Part of a small language model's weights.
Architecture: normalized queries and keys, capped logits.
Each number is 128 + 32 x the weight over its row's rms, rounded and kept within 0 to 255. Layers, rows and columns count from 0. Numbers have three digits each. The size before them is the row's rms in percent of the matrix's.

# down: layer 9 MLP down (transposed), 768x256, rms 0.0867, rows 746-767, columns 64-95
# up: layer 9 MLP up, 768x256, rms 0.0858, rows 747-767, columns 64-95
down746 107:122062161157153126082141102103140127106065153131174183128151233157134148138124110129078164184114
up747 095:147107137102131164085152142155150177115122151129147156048138148102130122143096149156201086130106
down747 095:091138139130207163131167178125107117114078154143143106093114179139174174110154138095167162164170
up748 100:106101127101152068110153109151090140132144109127133188081116158132106203096114182156141092162089
down748 099:165094187100141136200079142127138112108132178134108120150254120095106129128122142133166175157147
up749 106:150113132126117144048174130096165125086139116159167162053162121174066160131099198181132121120140
down749 104:094141128169102099140152149156151069126163116112168086055106129116090086104123100110090144140118
up750 108:158161069106093135140102122097086137125149183131187138101109103171110103072104167111167146125183
down750 096:095131164124138139162117151126160185116127076168064081107100082169099153202096070121153219130103
up751 102:118156121135152137136141160166165088098053132099090159106135106138133136122138099140143099119143
down751 100:100095136158093123173093085166122133189119168135103127126144169101167173119090148101132111178126
up752 099:103094107090107121123100128124115163114097138117090108119104147108144126111102103165117163115127
down752 100:118046110161087181102075119161147117150153072153132160161128134087130135125139151087137144127160
up753 108:087112140096084122203049158096093076115114124164151071156095100144140033129104170093103143153114
down753 097:142150114152172134126176133126148115114172149164102137136149148098092128143120111119156119159123
up754 097:100146104146124108120150148096074072128076146110169228154138133179152147088097154103147152084147
down754 091:148095100178156163106123096123141094091169153140108073114085139152125169110130100147107100124166
up755 098:081152115130138098131125122154197146073116115122119143125139140118165131126109156140112155095110
down755 095:157104123064123148127093109116178072188169100123161088105097123185097164104125153125135077060085
up756 096:082175124133115143078187153167191142124137135156054151108082173193072076106147099129152095123179
down756 094:140178112038143170128096089171099118133087117156140076150121131129191092167102107120144171087097
up757 098:095101103067196144125094136084134125167130105149108197127124131127182090095065182154154134117119
down757 104:110152143142105154132115115114152184100084103149140078054127120118196098079098169084134155163155
up758 100:130132156091095088161155101118117117151094153116129137118161082139152157122096151123123059112136
down758 092:112127095127157137136141156114155086127145060137047128117117146110093148126136129177159134165124
up759 092:148080085076153125152150138169147132108118092104106161113158116161171140159162119153140081076189
down759 094:117171134162136096118136104145125159120194083132112115171076121087096105110097088050100129118091
up760 101:112104157079120131175140094150106113190149122081133194109075114153118107072104153149170121196165
down760 101:129173108165123119113027133120129158127124140163099165078132114115096175134153109101175175098143
up761 104:150124176091158136113091164137096087126127142125104094101148135135107147150105112114098141082153
down761 097:117131113159156111110095066129149150147126165111134062108139098128075134114138107123096114123168
up762 093:157110080144195136052133103167070133125126143046098121081128130183122172109165106054159133083043
down762 095:115168111129115091127098159129149113124095138156149096148118110120191108128105155164135151178134
up763 096:149124141150092192165131100079137090166085150077150121133146130181132089132124183121188071178092
down763 098:163115116127197111135121097149038177114127129155100106069147079148133124182162149159083146127132
up764 103:092095113128084103130105169132142170090148117115108111112072070135136125151147128131111159177143
down764 097:083105095184152120168132162134149104137160107100159101118152185120126079135143139132108184133113
up765 099:161139192117120153109089130150175156139123112109136117092156146138182090046168120098110188154206
down765 098:115120059081144091117132065183130164091165140144125164170142145144095138138089141120088101075103
up766 096:119138152147091099109138114088096082122106086115124113119113151174157138180131101128093135136170
down766 099:204138172121167121123094114080163130113089146074111091121081102099084159177151140155185149146127
up767 099:152129111132107141142099113113117154118084132144102115196091171137231177107118140133114164165112
down767 109:119090080140149151163173155081134190133089123123165126113167170133097143185102108119117086120208